config.toml
num_attention_heads = 6
hidden_act = "tanh_gelu"
norm_place = "pre"
norm_eps = 1e-06
qk_norm = false
parallel_block = false
init = "normal"
learning_rate = 0.00269
beta1 = 0.9
weight_decay = 0.23
lr_head = 0.0118
decay_fraction = 0.63
batch_tokens = 131072
train_tokens = 425800000
dataset = "wikipedia_en"
Each number is 128 + 32 x the weight over its row's rms, rounded and kept within 0 to 255. Layers, rows and columns count from 0. The size above them is the row's rms in percent of the matrix's.

# layer 4 attention query, 192x192, rms 0.0868, rows 0-31, columns 128-191
size [ 29  24  34  29  27  26  29  29  27  35  37  27  25  26  28  26  26  28  25  28  32  35  26  27  24  29  34  29  35  35  25  31]
[[158 131 124  97 143 123 135 134 163 149 123 202 123 159  73  89 135 207 175 135 147 130 148 132 119 126 127 125 162  24 123  93 128 121 159 146 114  64 127 134 132 125 100 112 144 118  77  86 140  77 119  81 131 182  99 195 132 140 115 163 204 130 150 117]
 [102 114 126 114 102 109 150 136 122  99 144 104 110  93 144 133  63  48 135 102 153 137  99 117  75 125 138 104 118 144 136 129 139 138  95 148 138 167 113  94 137 154  52 117 153 107 151 111 181 150 112 125 135  71 162  59 128 133 142 121  31 150 126 170]
 [143 137 133 147 111 140 114 142 123 154 147  98 129 126 139 108 101 163 124 133 136 111 130 129 129 184 120 160 173 142 111 139 124 125 140 106  93 123 104 138 130  34 157 119 104 139 116 124 107 114 107 105 127 150 169 123  88 148  70 131 164 103 122 137]
 [128 140 145 136 109 129 118 111  86 129 168  54 124 139 136 132 124   5  34  84 134 118 167 118  89 136 128 150  84  87 113 130 109  82 103 129 161  78 112 106 117 136  71 200 126 138 167  96 214 107 117  59 121 106 127  90 150 148 116 107  40 112 120 137]
 [ 97 139 158 102 172 111 124 133 169 110 128 125 128 135 154 114 198 255  57 135  98 120 133 153 169 118 112 110  92  81 138 144 140 138 135 102 134 164 131 149  56 116 106 143 113 127 105 130 132 143 130 144 148 123 126 135 118  97 121  91 157 141 105 116]
 [112 126 169 115 113 159 196 135 148 129  67 154 122 133 135 136 124 158  92  88 142 131  92 169 145 116  86 130 109  74 101 143 137 115 148 144  94 155 123 140  51 115 118  27 124 119 134 180  43 146 143 165  79  85 136 101 101 113 116 118 146 140 133 145]
 [176 126 150 120 101 101  89 116 163 127 153 152 110 140 125 137 112 158 186 150  77 109 191 110 109 111 135 114 145 198 129 128 143 104 122 140 135 120 138 142 194 137  67 115 142  90 103  17 176  58 136 225 142 123 149 180 141 136 121 129 165 122 138  83]
 [105 122 143  79 164 155 119 120 136  93 110 190 148 136  93 140  96 170 126  91 147 138 114 162 140 144 106 131 134  79 149 136 163 131 138 111 114  97 104  64  98 119 131 163 142 132 122 115 192 155 141  13 110 169 122 139 120 124 118 124 170 141 170  80]
 [137 128 126 134 102 106 127 119  70 127 150  92 143 127 106 101 108   8 105 108 127 131 116 117  83 110 147 116 104  78  90 142 128 104 117 121 112 174 116 100 149 130 121  75 118 173 134 131 127 141 129  26  85  73  97  62 152 133 126 126  69 129 128 111]
 [125 144 114 172 114 152 114 149 135  99 114 141 150 135 164 104 139 103 144 158 132  91 120  83 155 181 104 183 168 147 104 127 105 172 142 143  98 100 150 118 143  15  84 146 123 132 153 135 169 112 113 122  94  89  95 127   0 122 101 167 108  73 184 105]
 [130 118 112 128 152 130 128 126 145 108 125 119 155 135 114 130 151  83 140 130 111 130 131 127 152  90 152 120 111 149 142 128 146 131 125 147 146 127 169 104 160 190  48 137 109 146 134 112 180 110 138 142 112  97  84 118  95 102 167 133  62 121 116 133]
 [112 140 129 145 120 127 141 118 152 124 140 117 137 157 118 107 119 103  87 130 120 139 139 144  90 126 152 103 117 131 181 137 140 140  99 112 160  94 135 133 139 158 119 157 111 157 169 155  91 120 147 142 104 194 118 100 137 131 139 108  37  98  98  74]
 [178 142 118 201 151 115 174 114  84 163 122 132 118  97 178 138 107  72 151 140 136 120 146 115  98 128 152 103 162 175 120 132 111  94 103 131 127 149 145 203 179 140  56  89 125 122  92  90 150  89 114  89 171  52 150 109 134 151 147 112 118 114 135 153]
 [179 142 125 137 102 157  93 103 188 115 173 143 133 172 119  85 165 126 126  62 146 100 178 145  81 113 162 128  95 120 168 113  90 147 130 121 146 190 136 146  63 122 139 145 114 137 113 122 140  91 104 160 115 128 144 123 148 128 139 120  71 155 117 133]
 [ 93 127  95 118 101 138 116 116 139 125 147 149 119  78 150 129 154  87 161 163 108 133 176 102 109 135 134 137 104 255 158 134 157 128 124 125 137  83 150 180 190 124 145 140 102 103 147 141 184 166 144 101 128 123 155 153 129 121 118 132 121 132 157  84]
 [112 127 102 125  84 114 123 128  66 111 135  93 130 119 156 158 106   0 111 101 127 150 148 112 127 156 116 126 127 222 111 101 126 153 129 126 128 101 124 112 146 123 147 118 110  92 162 119  89 178 126  84 149  95 147 133 138 121 157 155  58 133  95 143]
 [166 135 184 111 109 147 110 141 194 150 156 140 132 142 150 111 182 250 135 124 116 104 123 168 112 126 121 142 121  71 142 126 117 117 126 126 128  80 109 141  94 115 182 156 125 125 101 123 177 119 139 210 133 188 131 143 120 129 107 132 185 134 133 131]
 [131 135 119 106 123 132 127 155 155  99  94 131 157  80 141 133 137 153 134 117 119 131 145 145 148 147 115 108 136 125 182 118 207 115 124 100 139 233 156 135  37 127 112 113 119 150 182 136 222 140 132 173  74 142 113 203 140 112 135 117 213 154  91  94]
 [165 117 117  78  84 130 105 157 110 149 139  67  86 160 149 122 120 205 161  94 145 118 129 193  78 165 111 126 127  79 128 127 152 150  86 135 130  88  78  94 125 111 157 133 146 115 190 174 148 189 159 130 165 215 192 111 150 141 104 141 176 158 146 173]
 [133 107 127  77 112 157  89  90 135 140 166 168  66 138 103 128  59 196 149 110 148 133 140 185  45 118 142  78 124 131 150 162 141 124 113 139 162 182 106 128 108 177 155 136 161 123  90 141 140  91 131 100 138 169 184 150 207 150 117 119 155 178  87 166]
 [116 183 108 153 108 151 119 170 147 103 111 151 122 114 114  99  84 135 123 155 118  79 115  88 150 191 115 172 146 133 107 118 117 146 158 140 115 133  91 165 121  46 158 133 110 126 110 124 110 126 127 123 121 116 134 145  27 164  95 179 142  85 161 100]
 [153 143 111 165 154 140 140 161 160  89  99 133 181 133 158 104 120  92 143 145 147  98 146  50 129 160 100 168 152 176  87  98  97 140 155 126 110 118 155 111 130  32  92 150 111 113 147 138 191 112 126 107  65  62  71 130   0 123 118 160  55  59 192  94]
 [150 132 127 163 116 116 131 149 131 114 121 140 203 119 141 111 139 108 121 177 117  88 136  50 132 136 107 169 136 166 124 128 103 151 173 135 118 122 138 144 125  60 125 119 109 147  80 144 138 105 120 160  83  40  55  91  66 112 110 136  43  57 150 111]
 [113 140 175 122  46 103 141 136  70 111 186  70  98 127 138 111  99 157 123 172 113 149 161 128 122 137 116 129 122  85 130 144  91 138 112  99 145 168  99 123 111 138 140 116  97 172  92 189 101 142 104 146 122 175 106  32 121  93 131 125 115 131 138 143]
 [135 122 128 133 149 114 130 144 180  96 159 128 131 170  64 110 173 102 177 128  93 128 117 117 125 130 153 126  95  69  89 131  97 150 100 146 147  55 152 116 108 127 126 194 149  89 119 108 122 120 115   8 124 152 147 195 104 147  89 160 154 129 145 123]
 [153 162 139 154 127 159  89 133 147 120 113 136 115 111 130  83  85 148 115 144 132 102 126 120 169 167  93 159 122 131 103 124 104 146 136 128 122 125 128 154 113  36 132 144 130 126 138 155 145 121 154 137 123 161 156 140  70 153  64 171 123  85 135 100]
 [158 162 129 144 107 119 129 180 127 133 129 165 164 136 172 117 130  92 129 145 147  90 142  79 141 190  93 195 161 119 111 113 106 170 129 132  81  87 140 100 121   0 101 167 121 144 145 137 134 130 121 155  81 105 113 150  13 132  93 172 103  46 190 123]
 [104 142 125 146 178 126 107  89 186 150 136 121 122 140 132 106 120  77 116 115  95 110 106 119  86 127 133 124  91 165 105 115 102  76  85 114 153 116 162 107 105 156 137 155 130 148 182  95 187  86 128  94  69 189 157 168 164 147 111 135  75 133 174 102]
 [110 130 115 127 135 108 142 122 157 120 130 111 167 120 129 146 147  56 111 125 121 161 117  90 160  82 128 124 134 170 133 145 167 134 134 122 129 109 175 115 151 192  66 129 117 128 173 105 161 118 136 151 102 116  92 105 101 109 174 134 107 118 136 115]
 [128 157 102 133 128  91 159 197 115  81 108 123 198 121 117 133 165  87 111 138 145 127 129  76 205 147  99 158 144 153 114 107 104 151 153 118 104  83 176  99 162  57 101 150 116 105 110 138 144 110 116 135  69 106  57 115   0 113 154 169 116  68 177 117]
 [148 130 130 103  59 145 118 162 108 172 156 154 163 146 207 119 139 207 117 153 154 123 160 158 102 160  95 165 131 110 128 122 112 166 100 118  92  55  85  91  90  76 164 130 140 137 107 182 160 155 122  82 151 193 143 116  97 121  99 144 180 121 140 155]
 [133 145 132 150 116 151 101 140 172 126 116 136  88 117 136  92 101 181 127 129 129 111 133 120 139 185 102 145 135 120 123 121  97 133 121 119 105 126  91 147 106  67 196 113  98 119 124 141 110 142 159 127 128 174 173 163 107 143  90 140 159 125 145 106]]
# layer 4 attention key, 192x192, rms 0.0572, rows 0-31, columns 128-191
size [ 64  49  77  56  58  59  61  65  60  56  92  61  58  59  65  58  51  61  65  58  45  61  59  54  63  46  57  58  82  56  50  60]
[[147 113 130  98  74  75 139 115  82 101 191 130 183 121 166 155 142 210 139 121 132 149 156 113 133 144 115 119 112 133 158 145  42  90 146 124 120  51 102 159  59 150 121 220  71  88  92  76 101 112 155  85 181 144 135 139 132 102 142 128 140 135  96 121]
 [100 139 111 156 109  47 135 133 103 185  83 157 131 138 143 124 133  28 118 157 181 140 140 119 149 113 132 116 133  50 149 144  47 152 132 107 161 152 139 128  98 142 100  70 170 158 184  71 190 205 137  96 102 148  95 123 110 126 147 138  85 135 145  95]
 [118 116 136  97 127  34 150 179  29  81 118 160 148 103  97 169 124 115  61 145 130  95 174  82 136 122  98 145 134  91 156 101 185 138 154 122 118 188 134 134 119 114 133  87 141 193 165 199 137 166 101 148 108 151 156 115  91 119  89 149 137  93 169 146]
 [127 171 129 151  99 120 127 134 114 143  58 151 118 126 129 116 131   0  75 148 124 125 114  69 124 103 128 129 139 129  92 118 132 133 143 111 137 180 168 136 120 133 123  84 146 152 170 135 195 182 124 149  94 122 122 127 102 144 150 114  87 104 169 155]
 [115 102 136  87 120 126 129 112 155 107 151 155 140 149 115 142 101 255 149 160  91  96 109 115 143 114 125 213 131 116 116 123 177 113  92 122 114 123 123 135 121 117 121 198 117 150  85 117 127 109 124 123 140 145 144 138 140 119 148 143 250 163 103 107]
 [150 106 169 145 158 118 147 124 103 132 114 127 132 198 153 145 165 129 147 109 152 112 188 149 112 149 158 144  95 196 111  96  71  72 106 133 130  56 129 118 137  97 135  77 142 143 109  97  89 131  98 128 105  67 136 137 141 110 154 119 133 109 114 153]
 [125 113 125 122 150 161  93 121 152 117 137  93 129 133 124 132  81  37 164 132 132 134 137 138 123 134 144 141  84 182 169 205 103  78 173 122 147  25 102 116 109 139  84 104 125  81 145  98  64 121 122 130 119   8 136 134 122 116 135 110 155  86 129 168]
 [137 126 164 119 158 112 134 118 144 120 135 154 136 208 132 159  58 125 126  84 119 144 142 139 140 100 119 148 151 129 107  86 104 127  86 127 123  79 142 139 104 137 164 201 158 171 125 128  73 168 141 108 139 235  71 183 117 113 157 109  75 146 132 135]
 [110 141  99 122  75 161 151 143 148 150 149 147 122 118 100  81 158  87  82 151 126 155 105 149 174 129 146 130  93 124 137 146 110 134 169 146 157 191 168 151 179 130  92 121 142 111 138 137 151 141 154 183 131 138 169  92 135 151 107 149  76 155 126  91]
 [146  78 141 146 167  93 158 109 149  93 124 103  78  61 135 131 118 236 145 129 100  93 127  86 106  59 174 106  71 172 129 157 141 121 163  87 169 142 124 127 175 173 109 148 148 113 133 143  88 137  99  99 139 135 115  88 189 127 146 124 192 158 118 122]
 [134 117 117 146 125 200 113  72 203 171 150 103 118 169 128  93 143 178 167 118 127 168  80 165 118 108 175 102  96 148  99 174 100 104 125 146 152  91 132 114 158 169 137 141 142  60 100  72 122  95 137 118 160 104  86 108 164 137 151 105 139 178 100 107]
 [122 142 112  65  88 135 111 145 166 143 183  94 106 193  86  78 208 140 113 155 142 131 123 160 120 151 126  85 118  88 161 131 159 160 140 167 145 175 133 122  80 133  82 210  84 109  44 136  96 150 127 176 142 110 130 110 127 141 105 136 255 185 129 104]
 [ 81 129 115 134 114 135  98 126 112 125  63  79  94 181 103 110 116 121  73 133 135 168 144 122 109 124 176  77  70  93 113 161 167 138 155 142 121 130 135  85 160 115  69 101 140  89 142 112  96 153 140 150 116  88 164  38 114 149  76 107 156 137 129 102]
 [125 158 119  87  69 129 131 126 121 123 229 129 146 102  84 153 141 185 177 184 168 116  91 125 161 157 119 164 127 112 129 142 130  50 139 145 152 164 117 130  77 140  65 156 120  60 112 151 117  89 108  77 118  65 157 108 150 139 107 137 217  71 108 104]
 [118 119 141 107 176 188  95 129 175 159  93  99  80  91  88  96  59  64 121 113 126 102  64 117 111 149 123 145 112 154 111 153 214 134  91 135 168 112 126 151 178 111 157  90 135  76 135 145 157 110  89 138 102  98 112 139 127 159  97  95 185 158 135 163]
 [103 141 115 128 112 100 151 141  80 161  68  83 114 108 145 119 208  22 153 135 150 117 128 110 121 119 121  91 192  85  85 146 123 122 144 135 166 208 135 161 123 125 124  38 141 154 178 156 205 140 106 130  97  58  90 101 121 140 151 134 116  95 149 111]
 [122  96 148 125 113 133 140 124 125  83 214 141 150  74 109 143 126 255 150  99 106 115  93 124  99 142 113 174 147 154 150 117 144  78 114 131 122  75 128 153 159 117 148 180  90 104 111 139  54 101  97 114 174 190 118  79 141 130 121 131 232 118 104 126]
 [122 127 129  77 186 150  95 105 126 118 121  68 173 133 129 148 144 130 203 125 125 127  70  61 113 134 125 120 140 200  92 123 110 144  90 154 115 136 136 130 136 115 140 177 108  68 120 217 100  90 134  82 106 101  90 161 134 103 135 104 209 118 136 137]
 [157 124 137 128 125  65 130 118  40 137  77 152 146 143 164 145 163  21 117 130 108  88 181 130  89 102 100 144 157 116 122 142 107 146 143 101 141 145 134 139 116 117 149 103 134 184 162 189 137 182 130 157  93 165  89 116 112 115 134 147  58 124 167 186]
 [132 145 113 125 109  73 129 132  63 117 119 209 166 179 101 140 111  20 109 112 160 112 122 141 141 123 116 134 121  40 158 150  94 156 128 104 123 164 143 153  89 132 134  77 152 142 185 142 153 160 149 138 100 156  89 116 107 105 145 128  26 105 157 124]
 [152 137 136 119 148 105 180 131 139  84 131 116  96 100 133 152 117 143  80 137  93  66 164 101 108  91 141 122  89 218 134 151 154 124 117 133 171 147 144 124 180 160 148 143 119 144 167 161  87 120  95 121  73  48 119 113 154 101 188  99 169  78 128 121]
 [102 107 140 102 141 130 145 108 155  94 157 111  94  79 122 117  92 255 118 118 100 121  83 133  84 112 164 119  57 157 129 159 143  76 126 114 135 124 119 125 176 146 156 197 130 108 116 147 105 105  96 145 140 196 109 128 198 128 174 125 218 154  89 116]
 [128 114 112 114 135 134 123 141 131  90 191 152 122  90  59 124  59 255 158 117 139 124 100 120 127 139 131 152 101 135 178 138 162 103 141 105 119 171 133 131 173 137 130 198 134  94 117 124 115 110  92 128 166 156 166  81 151 142 119 134 228 138 124  65]
 [152 113 109 162  91  49 139 134 140 141 147 161 124 108 108  93 114 193  57 112 143  84 154 122  90 107 149 146  97 137 129 121 137 155 147 111 138 237 136 143 126 113 135 102 181 159  85 136 126 159 111 175 145 173 140 114 126 151  93 146 127 139 118  50]
 [132 121 100  91 165 189 114 100 124 136 126 197 119 133 127 128 157 132  94  92 112 132 120 127 165 127  96  63 107 161 120 144 135 127 106 137 129  98 113 110  57 124 136 145 112 135 143 139 187 116 143  89 139  79 150 102 124 113 175 108 165 112 136 180]
 [152 142 186 124 145  39 160 127 108 110 127 120  70  40 146 138  89  86  88 126  56  82 114 105  78  77 126 136 106 190 136 156 148  93 183 119 139 142 110 141 155 120 169 108 117 148 193 187 130  99 117 132  57  65 141 137 153 114 160 117 119  49 115 149]
 [147 121 174 119 102  81 163 118 116  77 165 101 111 102 118 127 109 221 101 150  73  78 134 125 103  70 143  98  86 174 112 121 190  75 136  76 141 107 118 138 191 166 126 154 130 157 119 157  81 147  89 128 145 188 136 115 193 164 145 102 185 100 131 126]
 [118 178 117  83 124 190 158 113 129 122 108  86 108 102 161 132 133  22  81 167 101 124  86  87 153 128 127  86  68 220  99 127 198 143 148 165 138 105 149  98 101 126 108  95  87  98 162 144 160 123 140 131 102   0 152 217 126 128 172  96 158 127 136 221]
 [112 129 107 134 135 208 136  90 234 165 142  90 117 149 127 126 147 174 154 110 132 181  86 155 117 114 163 102 102 187  68 156 121 112 116 156 140  89 131 115 154 167 127 135 126  72  83  85 118  91 141 120 157  98 118 129 154 131 168 111 146 151  78 106]
 [137 102 118 115 142 167 149  95 189  93 161  89 100 108 117 126 143 255 149 146  87 158 125 124 137  93 158 100 112 182 120 162 139 112  99 123 123  75 121 113 180 156 137 224  98 102  80  88  77 109 108 121 181 177 119 105 186 149 134 112 213 137  72 132]
 [141  95 185  96 140 106 134 138  51 141 123 131 103  57 144 112 170 173  64 139  82 108 140  75 115 125 144 138 173 135  99  94 128 113 139 124 136 156 152 165 174 138 171  73 147 172 109 213  55 150 103 117 132 145 125 121 133 141 113 124 131 154 155 142]
 [131 155 174 110 129  33 160 158  62  96  99 137 102  52 142 138 125  75  73 120  93  61 167 127 110 133 110 150 171 156 142 118 163 110 156 118 114 138 114 127 115 106 127 127 104 173 174 143 142 150 108 123  84 129 159 166 119 133 129 110  93  79 125 143]]
# layer 4 attention value, 192x192, rms 0.0501, rows 0-20, columns 128-191
size [ 83  72  56  65  88  81  79  81  64  89  69  86  71  82  82  86  83  67  88  61  58]
[[125 148 118 119  92 122 166 184 103  26 139 142 118 133  83 172 126 112 152 157 140  86 150 113 198 138 119 114 121 125 143  86 150 129 127 155 152 144 113  93 123 129 122  90 109 158 124 150 120 113 111 114 137 121 145 120 105  94 111 154 146 102 124 156]
 [149 151 118 137 141 122  77  98 178 201 136 177 159 166 129 128 110 134  83 100 151 143 109 127  37 129 159 156 128 124 143 166 119 122 145 105 115 130 146 183 126 124 143 147 143  94 117 112 163 110 156 169 118 142  95 203 151 214 166  76 111 141 135 151]
 [113 128 148 130 127 129 112 123 123 210 143 172 112 112 142 139 123 161 109  92 128 141 116 134  65 119 115 149 167 146 133 175 165 151 132 135 143 108 109 146 115 131 130 102 166 109  98 139 130 115 154 156 109 157 121 191 122 143 149  62 130 166 148 151]
 [ 61 134 133 131 136 105 145 130 129 151 124 102 135 102 169 146 137 149 133 153  80 147 130 132  80 156  42 150 210 164 142 165 181 161 111 142 137 149  72  62 126 106 112 116 130 135 125 105 106 176 159 123 138 147 152  80 132 132 160 101 138 152 117 143]
 [117 141 105 147 125 160  66  92 225 176 150 142 144 142 143  91 121 128 158 156 169 152  90 154  99 158 145 167 139 142  80 178  85 131 122 131 131 114 154 154 136 145 127 174 142  57 123  85 125  29 167 130 144 125 107 163 130 213 138 114 148 145 112  63]
 [144 136 144 121 141 115 162 183  48 115  98 118  98 127 127 141 149 153  89 136  89 116 162 108 136 115  71  79 123 141 157 121 144 138 132 117 108 118  81  81 123 110 141 104  83 188 126 118 148 231 111 123 116 135 170  72 128  81  97 169 136 132 155 148]
 [117  90 124 109 145 117 209 163  53 118 112 120 117 120 132 147 123 138  88  96  71 116 149 116 102 105 165 106 153 119 174  95 169 188 129 107 129 143  71 120 115 110 131 114 126 203 125 192 120 216  98 139 105 149 143  97 130  18 103 155  97 127 131 183]
 [167 131 126 137 159 121  88  95 222 144 123 125 121 138 157 100 108 136 190 103 141 150 102 135 101 116 185 169  90 133  99 121  78 114 113 117 117 158 131 116 151 178 135 126 179 104 132 178 133 143 115 165 130  95 119 164 154 169 172  99 105 122 143 151]
 [139 134 107 177 141 142 112 127 189 129 105 137 136 154  95  95  82 133  90 153 199 136 103 126 153 137 166 132  97 119 132  93  57  88 143 111 149  91 170 128 121 130 118 177  86 116 120 165 120  77 108 139 120 130 120 138 133 104 141 122 131  82 131  83]
 [135 132 110 164 137 166  89  89 177 190 123 160 162 147 126  86 135 114 140 127 148 180  76 132  91 147 145 136 127 135  75 157  65 126 111 117 155 131 135 135 131 158 149 167 128  92 122 111 138  83 155 140 132 122  84 123 143 171 137  86 128 130 114  82]
 [ 89 148 101 149 148 142  82 120 205 149 112 153 155 154 110 124 145 114 121 110 164 157  77 141  99 144  93 130 111 121  89 135 111 126 117 141 139 122 159 141 114 144 147 145 161  81 132 129 142  54 171 105 135 134 136 196 138 137 150  77 133 125 118 110]
 [164 127 148 114 129  74 155 162 131  58 136  66  98 126 145 171 131 110 165 125  97  70 159 113 157  85 127  80  80 133 145  84 150 115 137 140 121 131 134  77 112 141 124  71 148 179 142 166 123 226  66 125 130  97 180 115 137 113 133 153 117 127 141 176]
 [171 135 137 168 163 112 108  90 162 220 109 121 122 134 185 106 149 150 112  86 107 167  76 117  64 129 130 104 112 138 105 151  72 111 125  89 127 135 122 111 115 143 146 140 123 139 139 102 150 184 138 148 121 138  74 131 143 152 161  85 119 142 129 136]
 [ 72 144  85 154 131 144  94  97 160 172 134 183 156 132 126 105 118 133 157 150 147 164 119 166  92 160 115 166 138 130  89 159 106 165 119 156 106 143 145 135 123 135 116 185 163  67 131 120 129  32 179 136 152 150 144 165 116 119 128 140 159 159 130 106]
 [131  85 137 106 142 124 175 128  74 161 143  89 137 102 146 127 134 140 146  63  73 124 126 134  89 117 209 159 144 135 137 126 158 152 119 122 117 160  79 133 127 107 133  76 162 184 141 163 128 208 103 134 121 132 130 131 136  49 150  64 107 135 132 185]
 [126 143 111 102  93 100 144 173  83  47 142 105 107 129 119 161 126 123 144 158 151  64 155 123 186 114 113  96  96 130 170 108 175 115 157 142 136 124 124 109 124 122 100 108 115 177 135 144 118 152 119 129 123 140 184 128 117 101 135 144 149 117 140 131]
 [151 133 124 149 156 123  65  81 207 218 132 159 129 179 140 135 138 108  97 117 158 173  86 122  88 125 128 124 114 113 108 155 102  90 111 113 126 137 159 133 122 147 149 172 129  82 142 170 138 117 168 141 131 137  95 145 149 169 141  86 124 121 108 118]
 [175 135 132 145 153 101 111 130 120 144 123 157 103 128 170 141 112 132  79  93 123 160 127 111  43 126 158 106 139 162 120 158 105 140 118  92 149 146  95  89 139 142 120 132 100 140 154 156 119 194 132 101 132 115 104 120 146 116 152  90 136 114 116 165]
 [123 137 130 144 146 140  76  68 175 227 140 140 134 128 174  80 134 143 116 111 132 144  93 130  73 121 162 168 136 145  86 151  84 121 123 118 111 121 133 192 125 148 143 147 171  97 137 114 135  75 163 145 135 134 101 172 140 177 159 105 133 147 128  92]
 [164 117 129 114 127 118 213 127  98 116 135  98  92 117 130  76  61 138 188 179 164  93 132 133 164  99 190  93 106 111 129 133 159 162 145 104 149 100  79  90 118 137 101  30 121 170 146 115 107 177  70 102 142 149 165  73 128 113 120 179 115 127 136 149]
 [125 116 129 122 130 122 136 116 165 124 136 143 106 115 176 119 145 137 163  98 124 124 104 137  76 144  84 148 173 166  95  60 185 105 116 161 114 179 114 136 115 128 131 130 182  94 142 133 124 131 131 148 140  97 112 169 133 159 137  92 105 150 119 143]]
# layer 4 attention output (transposed), 192x192, rms 0.0449, rows 0-19, columns 128-191
size [ 86  59  39  47  89  75  77  77  33  97  61  87  65  79  73  91  78  52  92  42]
[[119 142 129 129 123 134 148 135 115 127 141 143 159 141 106 137 160 131  99 138 139 148 102 154 175  53 120 111 124 149 145 121 152 142 172 119 137 127 161 121 138 192 130 106 134 134 135 133 141 144 139 139 120 123  58 100 168 101 155 127 108 141 142 142]
 [122 115 106 132 138 122  98 120 144 115 108 110 106 112 144 112 120 109 168 138 117 111 175  98 134 136 151 136 137 122 123 124  90 109  78 136 143 126 110  98 106  72 120 132 122 127 133 125 127 105 119 114 132 106 187 141  76 105 115 115 126 119 123  71]
 [124  78 113 147 144 112  83 135 152 114 115 140 115  90 116 122  73 104 180 158 134  97 160  77  72 141 149 171 127 102 112 136  85 150  63 165  97  76 112 116 126 103 144 159 116 129 147 127 164 115 118 136 109  93 103 141  38 155 121 128 116 118  93 154]
 [169  91 135 168 115 139  73 123 134 148 120 163 143 121  95  98 112 120 161 115 110 116 122  97  97 179 160 136 105 118  70 120 100 138  90 144 101  68 150 180 104  56 152 164 116 125 157 117  97 102 110 126 136 147  60 150   0 158 107 177 117 140  97 128]
 [120 125 125 127 102 120 107 119 110 129 111  89 128 122 158 127 107 133 149 123 115  84 148 127 142 177 121 156 132 136 100 129 103 128  87  99 102 127  86 128 113  16 132 129 125 126 119 130 140 145 117 127 100 143 193 121  45 118  85 118 136  96 131 136]
 [164 163 140 109 159 157 167 135 136 122 142 163 172 129 105 126 142 128 120 124 133 165 123 143 120  93 133 125 145 117 156 122 165 117 172 150 171 138 206 157 133 167 132 129 147 165 129 106 124 103 144 105 165  99  47 145 161 145 186 129 113 151 140  98]
 [133 111 145 136 182 133 119 123 158 113 131 142 116 140 122 120 139 125 134 133 128 164 119 112  83 111 112  92 116 117 150 125 147 108 169 168 151 123 180 139 144 207 130 146 125 132 147 130 113 109 151 113 150 110  70 138 197 149 177 123 130 153  95 116]
 [109 105 137 144 113 104 123 103 119 161 130  93 100  96 150 129 131 128 132 115 124  94 122  99 107 148 140 109 120 111 107 130 105 117 111 114 104 138  87 134  99  85 119 119 126  97 122 108 130 121  99 133 117 143 224 132 174 148 103 106 139  92 124 131]
 [127 182 139  76 126 142 183 135  96 108 135  81 132 137 153 130 159 166  81  99 103  98 121 156 153 103 107  99 173 148 114 112 125 141 133 108 158 205 143  78 125  97 156  87 155 146  62 136 151 143 132 124 141 132 217 152 137 158 115 113 110 141 197 132]
 [133 113 150 135 110 124 117 117 120 146 127  68  88 137 180 116  91 154 152 112 115  91 150 130 105 172 127 168 119 132  94 130 113 116  85  99 100 110  95 146 119  36 130 148 133 115 117 128 127 123 111 116 130 155 216 140  65 151  89 128 138 113 113 129]
 [126 104 151 137  92 124 113 118 122 159 124 104 110 108 147 112  96 138 145 111  97 107 149 120 129 173 150 173 135 127  86 127 100 152  73 110  95  81  99 126 100  69 131 137 130 112 127 133 126 140 123 139 123 161 174 129  52 162  59 138 120 105 125 137]
 [111 143 130 127 122 117 155 130 127 151 143 163 122 122  85 130 155 125 102 124 145 162 100 116 117  62 161 106 136 125 159 138 145 143 163 139 140 118 124 127 123 255 105 110 131 128 140 115 136 121 114 145 131 131  79 120 255 113 167 130 129 135 132 148]
 [158 105 141 130 155 123 136 121 142 150 127 127  91 125 128  94  83 129 168 117 122 116 158 114  97 152 152 165 122 113 109 126  98  98  82 133 128 113 115 144 105  73 140 163 139 114 129 118 128  95 107 127 145 131 205 149 106 165 114 142 122 127 111 112]
 [124  94 139 135  92 133  93 118 110 137 106  86 144 119 152 123 106 135 138 119 118  83 122 133 147 166 127 135 115 131  96 108 107 114 111 110 112 120  97 129 121   7 134 142 125 121 147 136 130 141 126 135 102 126 147 125  27 162  78 116 115  95 118 120]
 [108  69 138 147 182 124  81 116 162 136 125 158  86 125 144 117 113 109 139 166 145 137 127  77  82 128 131  85  86 105 136 124 124 115 119 154 107 104 138 124 154 198 134 164 108  86 148 134 120 131  98 140 118 116  97 128 179 172 126 145 151 132  85 145]
 [113 157 120 116 112 127 157 136 121 112 135 167 158 116  76 142 172 122 104 142 136 159 113 132 157  55 133 113 146 136 157 124 152 154 155 128 144 125 160 116 133 219 134  98 141 142 130 128 149 150 144 133 126 105  38 100 206 104 144 135 110 144 152 148]
 [132 107 136 146 119 136 124 112 132 128 116  78  95 116 166 105 103 148 173 105 106 103 165 110  93 173 143 156 120 119 106 137  85 128  83 119 120 102  88 133  91  75 115 126 140 124 131 103 117 111 115 121 135 133 228 151  96 147 104 129 142 106 119 119]
 [144 130 168 153 159 134 152  97 152 177 128 124  89 119 112  85 121 147 184 104  92 110 157 127  95 109 153 130 101 121 101 100 106  99  73 127  97  82 148 149  90  98 152 132 145 138 138 101 133 100 111 121 140 125 176 145 182 199 130 165 134 142 113 139]
 [113 116 117 121 115 119 107 115 132 120 108 107 102 117 155 118  95 128 170 141 130  97 163 106 103 193 134 157 130 112 132 147 115 123  84 124 104 115  82 101 119  69 131 133 112 123 143 107 154 142 110 124 119 131 191 134  94 132  77 119 140  94 123 117]
 [ 90 106 146 121 107  77 129 156 115 125 155 154 120 109  69 177 145 122 109  98 140  98  77 107  88  94 116 108 149 114  94 116 113  94 188 126 130 156 154 160 146 201 111 156 173 137 100 119 132 145 126 135 108 126 124 140 255 122 175  96 107 137 122 140]]